From a checkpoint of a small transformer trained on Wikipedia.
Size: 12 layers, width 128, 4 heads of 32, MLP 512 squared ReLU, vocabulary 2048, 2.88M parameters.
Training: a variant of SOAP for these matrices, 153M tokens, 5216 steps.
Each number is 500 + 25 x the weight over its row's rms, rounded and kept within 0 to 999. Layers, rows and columns count from 0. Numbers have three digits each. The size before them is the row's rms in percent of the matrix's.

# layer 7 MLP down (transposed), 512x128, rms 0.366, rows 194-219, columns 0-127
103:530502485522519507466501501498468506430485532466510563471500519512492490498505554524502534513474507511494498516503473521495491500483498486474482479538486469484550501485502489525504527515500482510526516475520495465518535522552538542503525551453537522493529517501509526544494483483489507475465484501492506479538489507541526501485512480535523500554453507524536538470543491480476521533504
093:506516502523512512525507490495488514524479513550496508493515504556501494484550500498527508522462493521502528531543489489462506489498538514463479490506495468498478550551505481477460512511485528503487454490499464464585512518484469479519495495475474459539554515469442477470530522482500474526522494496477536515503519473527513488482503501507505491516430500504475496485501519482470520516488
106:532463506541532508512514506497549484501471513479502520523478506489493504516472513463544505507512474438517478557454513491463551505466489490560511498501513515512538475515451502518504499494528505521473509491525505529458479517424484474545487510506525497469474490531509544491516485510481519517508500478549506496482490445515475475491533488499493443501505470491490508505525510511526468502489
092:489466474510484442511511465474513505537498496505487431529516513514472454479464507515498552480525515531488521495548509516490521508551516511503517519507520531482483498494539541508505512509465499514490524540520455466510519489470509508484500548451494475489503510441487524498523475471449508514518496505530550486494476532521518529508497482511494496467443484521511483504492492462484484541485
098:508500505495495521501518477513495541520475488426457499489489489492483463486496476441524512490495500514456582527529485537508489497498484540486497512508492485507492520534496506520498535502476522509501424507446487518505498496522509508529483503462508503512447425525549478507492478494473516511515493470481477483524507522526507501512527512482534507494500489483478507550512538502494531483550
104:532486509535534532481526473498471496528496499490468496486518555514475507492518473516511529494448515523499492489558499495458462528458482488471469462511529530540489517516494467492435497495519510541451449493492500516541518496494536476479501553464504478493479484517487531459519492506513488482516496485484523509473497518540518494468489502515475513536483474499511539483525515477462499543531
096:524520521566516566499456538502540509490493493488510489494490491505495518483522499528522465499481458511518491455487528497468475499484529510509478488501452460496505475537500447470511506524512501501535531514528489486472500511510519530545510519501477489520469489489455467483510461488468532563547485467489531536523525488512452480521523517472470500483514500522510469485505492545486470486493
093:486507508514487461521483437513477490494497503454490489489494480482533482440526499491473444515533510498473499527438481516543522516512454542512516515553468517475500518499483467504508504455541520496514508526503512504526512509487495497522474486522494523488526525515472524491474475487528530481499515479467507501495563514548499469511503529507532488492479473443536526485536457502515509496464
108:452503480517516500531478484491507498504474484506531483535565549519530515539487505513488524554525519510454510516518483540491492498471524499520495495484550519493519527525519488522486491517513565503482499508519448492466457452463503501527500509500491476502490505462487471498526489499492492528505494489504566509504506524540428525483487516484507511509525469507515500429471531478492486501506
105:535464533467516482493527524475490473522498484539508506469537506518532487525484463512508500495517512459510486540482472502497484493520508534510517507495470522483464498516485449467477458470556471447494542493500514524495511453524489521532486539536518467516487502472480531526528518517490504470485505543536497493464544494543489513469535505464493538511486461500465532469479532482504502473512
113:505557536493474560504480520463487484465506530487512522508489487471527470511493487520464487480498473516510451494538500498508510498522525494533456447495495533476534472465464498501503503490491537514507556469509523517513484489531493485483502481473536556462434517539516503484506537482531483526505493488508499526514538491542477510520520502498506504517541482510573502479519492472494489490491
106:480533483523486509499491502527479488527514520480474478490497467486537535530474471483497507504525535492512497512537512507467490515480506509462522570519504478450455524473529500532499569497519532482488535540515471511509442504484505527499496496492502472467538467492487516449472503449489532511482489525487503500519498460484526512486471514477491492536478506500530511529548540520491489440504
092:492512477498530535493530450508472487515502535482504492498504548514524512506472455469543497513433482488497496477507546490480511505478493512519519519485510522487475498528500431503491497457493479537479461490513478475464478516532513460484476505435477520460483503517515460499474485500491504553499498531515499506496501521538503544519503469544481470551474523475527499521546482498493524490525
113:486471494547495463467526491481555500487524476455537459491492506510487527507491468511479509516529485463512459500475517516553477475521495495536511515489495531506516496487488500512487555508519500542543476488520500505511552497523515494486493498490508488557416493472483495518514520500517525503446504520475441482535525529507506514526512521525497506531493500482480511456505508467463518502455
092:495513511474466534517514480528483465529515483516490478495448513505441517485493475500534520488552487505500457474483513494484495482490472495536521488534458515527493516523503483505503531498448505511478487456523483541499505523484506487468511452497492536501561497503536444490483506519487475507515510530513451505475527511471488500530514491514541490515495499475510505549471437511502437469479
103:489483504507512509479509486459470548452474516466468520459491516461488493508513513519526505506503547513496491468521481477505503506511493511549507468475514526470507539512504490486518478512461482485473514491484491468497532457499501498501547537529533465518511519486515503471476478494508483509511499479502512495503476529517504469456509541509534519461473584489505565514573506512504477538522
094:482533444471550529497490484521479528473522465470509520506493507529511485516497528511489472492512541524455526520525499488488484489503525528507503552541537535463482509505530563528522521476526512461468550532484558471493510535493546502513496510441484508509478526499485483526471516467464494495526514552501464515529502524477476493522507501472511509514514487502506510501476519506536520513513
094:494502476425536543470533468461473498513463481530502474515532479505512502500532479466484493513469504477525513477513488502476497511482516468524467484505495455497487487524485523494478511502517490483511513522515520458492481453510534489522501481483500480515513551482485525542496503467463500549497506476496546531545520495478526457537478486509541522491509461463531508526503463494520456553497
106:502475518457537544508513474514489542487491506471465454490480490563518481492534462489483499492483486509525506503486506527519488496502502476520548535448511535495481516535519475505509480470477521496511537488516533458537511506489506533482515528521477519493477549479494597516506493453476516506494511511508533489512506519503488515581481510486504514537490484467481508521511511487497468494520
102:473511443478500509492499500502490511503487513486506504549495529517471494575515525521550500510483520547480555469488463523489507504505509561459538485516512501514504473504486515513502506515475526517485511501511479516526493474518524535558517511519533486495501467490511559515493473493488518529470512523514495520551522492538471551495482551451511499514510467521511486491521457489510466467505
098:499542520488511473528494499516473533558530456473506494496447500501470493514462489495494510476530510492536487489466530480485493492491530508495540519454464524527544476558528544527462513493479509488541484522488455480490562531524522474509484490477485516499464502518510528511534469517505495504478508490503464491504495530489514500482472541511503457519508469537490499491476519541465457475504
101:534531477487488451507495494488456513527464466492502474483486542487497496498405496517473459556504510524482507514518492515476465528515511523510527471472489494511483494467486502543514502514529507500524478472527486502460526532498504478507473490527497464530476486498498473508533497523507444514474531511486527509553516517465523505519521522568525541491527496479460498492492499525491488500538
103:513532502520525497550486482460499533450513540504495477519421478463493547482485490508513531496473519502458485503510518479510520547511480502485515478463491534502505493457485511509451516508512515507511478488458467504541521464519515481504509515488499536489455508501507539522505477513492497516521567497514510512562494485518512488472460452508487515492526474507512527496548481507526462476519
093:501494518536469466482496496521481510466496529478511462495488564505502514447464482494487481536481550516496489489455493531533495465500562477481527520530526511512490450549513481473497512492475542506487483511499540521516519490556483471522518514537540482493457499510516529483524483516499507522509476502499465484542519483510499452468508508471526469512506540487480478489519499470487486450516
100:496519521486486492499516495506474519531526477517527478510499506494501504497529485542510486512527495537463526536503525548476506485507518481521540481507509530515510476498549476454510482497467513518507490507464469496499537569475491509492489492472452452532476502495502511497487506496501541552486523508528536496448530458461535508511532486541477518516508456495453481496527508503445469477451
091:491513471492479514493475504468481503523517467505482484495502521537521522510520491481491519475486515474522462505563487476491476512531516483531535492462493504500470479454517504540496506475522521514510465493480408446504538516527478510505556506487523526509506504503478484484481533504475509501491461535534473460549486477513512542495525493517488565485492520496492520513505527466530488448508
# layer 7 MLP up, 512x128, rms 0.353, rows 195-219, columns 0-127
092:559485521480478472496536542479516496506533519542464533530516527535544497486483519517507520522515514527506509501503454486484514519478472504563540468476485446501492453507507522488502541510528523446507483480510520478501512518523476513490449475485549466493491480485466506533529502503495488522504516489481492494526506502486530486481485452490485506495474501530522496461487535531498442482456
096:482526539499514553496474534513483479494480516507456515502504532484455509462469530508540508487500493494514495511503442535493482482501489521492460522533491457516450480461486484539508459520536530518482503491485491520514493520528502481490500538518525495538519520495475542526491481501486549478509484522458525484512487508584476483485559510500451499508517503474518490514534479490492532484478
094:533514546489495520461513479487487483504522498485509529501508489491508533521529495536493530519502451532466502489466484542507516506542495552553499512481515550543499491504552530471508507458521472519505574502498504486485474488512539513509514497519504536520500515527496504481508501528512460507464496526477532457478525497458494459495539502474508515477514541503497477519530511475553478544515
091:513490480486494444514494472501470496492506528516527469512517507441514472481524498505466537498488514532426494490508483477513489497508499501519487491544473493508509491477494502494499508496517449476460480519526521469511425466526495474481463528504473472545506516528472432537538494489499475537530476502518470466486546505491489473499507484485506513499528507545550498486488513503494554512501
108:500488500494469548491481453498461516477510503514483545486505530462501499541514486508470545499499464505512508473492482488484478513473447499519504456531499501473505534476520532487533521464544505514509511515529508500463503473526514501538535556532524483551513489528512541467520472519500516479527441467483492506479520537472506515505494477518527500493458466479464504497485504494488570515509
104:470486513503551518523522499505516532515496507499513552527464465494504446500546504510502539516535447537539468525472506498483524542492523470517505511497465501516506513490489471482504492516483505452548551464517478514456496485497537505526464548496496489531531523542537480492508514508509530489490500460469533469493495519479512507538491483523524521474533507492481459539521506494483526500536
095:529497462490523462501521473550461488482513528507520498517525502548478479520532521522509536468516509523475479482513539517468466501470518508506508489530529536498531524495516511529479530526506528523495475488461540470501492498486521467461487465484472472501508530496486505480541462520504546476531516512455533487476455477475494460541491509502516480515495554508484490462557482511516458501484
113:506500477498409473450505495508510517527526484547525518533515499488513453484536507508486509485470457503473535522499479481527496509492516490491492506486527523481506504481490500501471496502518472533497481510468513491504493483493513463522453546518536499465540467491488495506497520538494440480478515466474484510481513521506481486541477506481529510473488515513460492409484558486512506486508
109:557495526485462516480530508511456487480500511514514497489491508485504514478467517490515501503524465519493492504516492492483457539471485488525505477565485507513526474455453479491469500469499471461503509497482521485487469467505502507481465461509500473531500542490477484492519511513496487474554534489502547510507508518528482542446480481507550529501493465486463501480464521466483464532570
117:528505496463474458477494499499504488476532528477480476487495503470498456518488532499495489478523507512519479485470506516461482474505524530496487482533481502447511496482460522521534530524538453538505490495474543485512520454478536501500497469494536462467528480539504478512591531509521502496502475499480510526495533502506450474433481495520517530508507511488508505476468471524515509523532
094:528449502495486516475512560482496484448509484477517544486538502510457557489512489515472513539493499507544508501466509461505499498493483522499489533530492513445509518472514503527527501491531493488503494499463469477436444468454489466491508504514465511474486512500542490466476522478477503504498486486507502502471505496460448472511478474526487488496498453477486500484527494481497491560466
102:519478543493509492468521490477455471473505520533524511541494480501504520481479479477509493477527493542523509457573467475522488508496497507475544477491460518496438519494448467524499471523504509482528490516526481485448498514526484492516472497498514505539494508536503537509488484476481472491513514535479465519484472507480483500498443542494532475541446499470490500513499533473473481525511
106:483486482536528486507509501471541503494477477540506531505499473519478504532467480460493535509510476462490487480504501495515480485481492478497535537472506540492569500479503514502496466550518538507497508550502516485489541464455548538497522539481512521498502481488530475529508506521522473463461509498472467515426519475509508514470479507535499512511525521477500523555543504470519493497512
106:516527515525488517474506486476484524475500501504523530501485487490514499518525513469489491471476462518533546502480530502468506483530552494499499493503507504495531530506459479480520456476534500523556472522472546457461477492531495496511466506539520544476476487501502509494458504497507476502496543507466518480484519477497438501477563564513489508507466491498464442470478506537503487516521
099:492516475479487500494448514499511495485509490488470501537500531566520506496522540524469501498517511517517528496478469546515522536486460457505469514529508487502468437480511506500473480527519518517504534504483479468538488509510498526473468491499497510507489500463463515503512492477537533488524497493403518481508488541473498517429542528513479514534498510503517510497528474526497528505467
102:514493501532485457493524525538454489463534478514506516501549519468468471484460518532533466484520470510525505484483543533515486555487513510470520490495499491525487541500461512461505509529455532485510524522511483520462460489519480529499558509507456487516486510464458535490503462480497503432525538467476520464514501537492490488516475510501489510532482514487500515503505474526495494514482
094:511528534480493516479532494461491487473490494503534536520496484455537483476507467491525497474493523489469529526501437483520491527513491456476508526457514491522507492460520518473495483509500488478519484495530479468524468461457529491478503525470517522501503528489524519493535507568506529509462512507489476464473460509496504462490528560488494465532515464558486484479497528490531461504509
099:498533526498558496481493515533490520513526516511538494505467447481494522491513529496516480525532503492522508509481546534494525537479510526531532450505521499520493524509465522465475464486515523484532500535550489492465499453509531505480438511521463493525520503520485502527506531506495499484539483497512529545469427504450507518454481515488493515533497480489487482527519475472523524504502
106:544485491535549553478472495501501495466531509500513494539493534509432483434465491512510514478502485511495509520443492510482480525451507505497489507519459483517527525438522519488481488472486480521511485544501510488495483492496499540525478508484515491503508507516472538458522491488456500478477508516491517540537472487498485460513480499506457443510537458506513487461477503512468483492511
096:489507473529555492495483494494482480488504497506489547543499450517445479493475515506519520483537542502473486475506480526508460489489451467483516481498432515507516525482498482439487493508484482508523525533447499529447533483546496480489546515510480518502519509505496487505508535525512491510483523484460476485485498540510478489499499489584461514486508523527502522533511492486504502483472
095:514486492559505534495503473500462483478491481472516518509547504533476489486512487556512480476519524476497507480476486535494456503466488491506473481470504478499479536483515507541487510491517546459483514476514508516490519524489520522484526525500505482485546483480468541462511483478485478506518523495463446529478499530451462487527511512479502556536534504517544515501528513523483485551444
109:543481504526519461490466466483480558445565476522486510521494504493471468518481535496526528502499470524499512502496512481524502490518528494483512451512489507478547508484474456557496472479447485507517479516473539469490481486490498483512479480522474469486447496525528523499528452526473486439474490506505521477493505500460504501518478518477515522470508506486498503520544505524507541492479
090:497508528519459525468500533500499445504495543517482475499487531517505482503542558473482505514454497532491507489501465469519496480500475473450545469477475479528516527507507493535514490518495527469514528526532507508473500497471517471495512528478506486481514545554514559457502476486512512476475539494508501554494519504507526511480523486498479453485487525507513510507469556444471512493503
099:505473517469476525525492494483489518494472480502489517514538480505495469497495517485517504528522508500524511527519489487527518497508477508463506525564512522510457529454496502532553431503551505510485523477514548486527491515503517519492483511457494483486461480488483515564501491508480415489530506504507474546475482517521475477511482543497499492482483526544482520534556508478496504505472
093:518485535509503494476522500491533482458542503486470521484527543476496497506499491478527539463470496460488503508488478503541454470504465521490506475495463505483527543451517514536495514533470508536514502565488502474504526502505548541488477503485495466536457480498492524501515538505507543520493509533506477509491466508500492536492472491511494499488474465468494524526484522520467551566469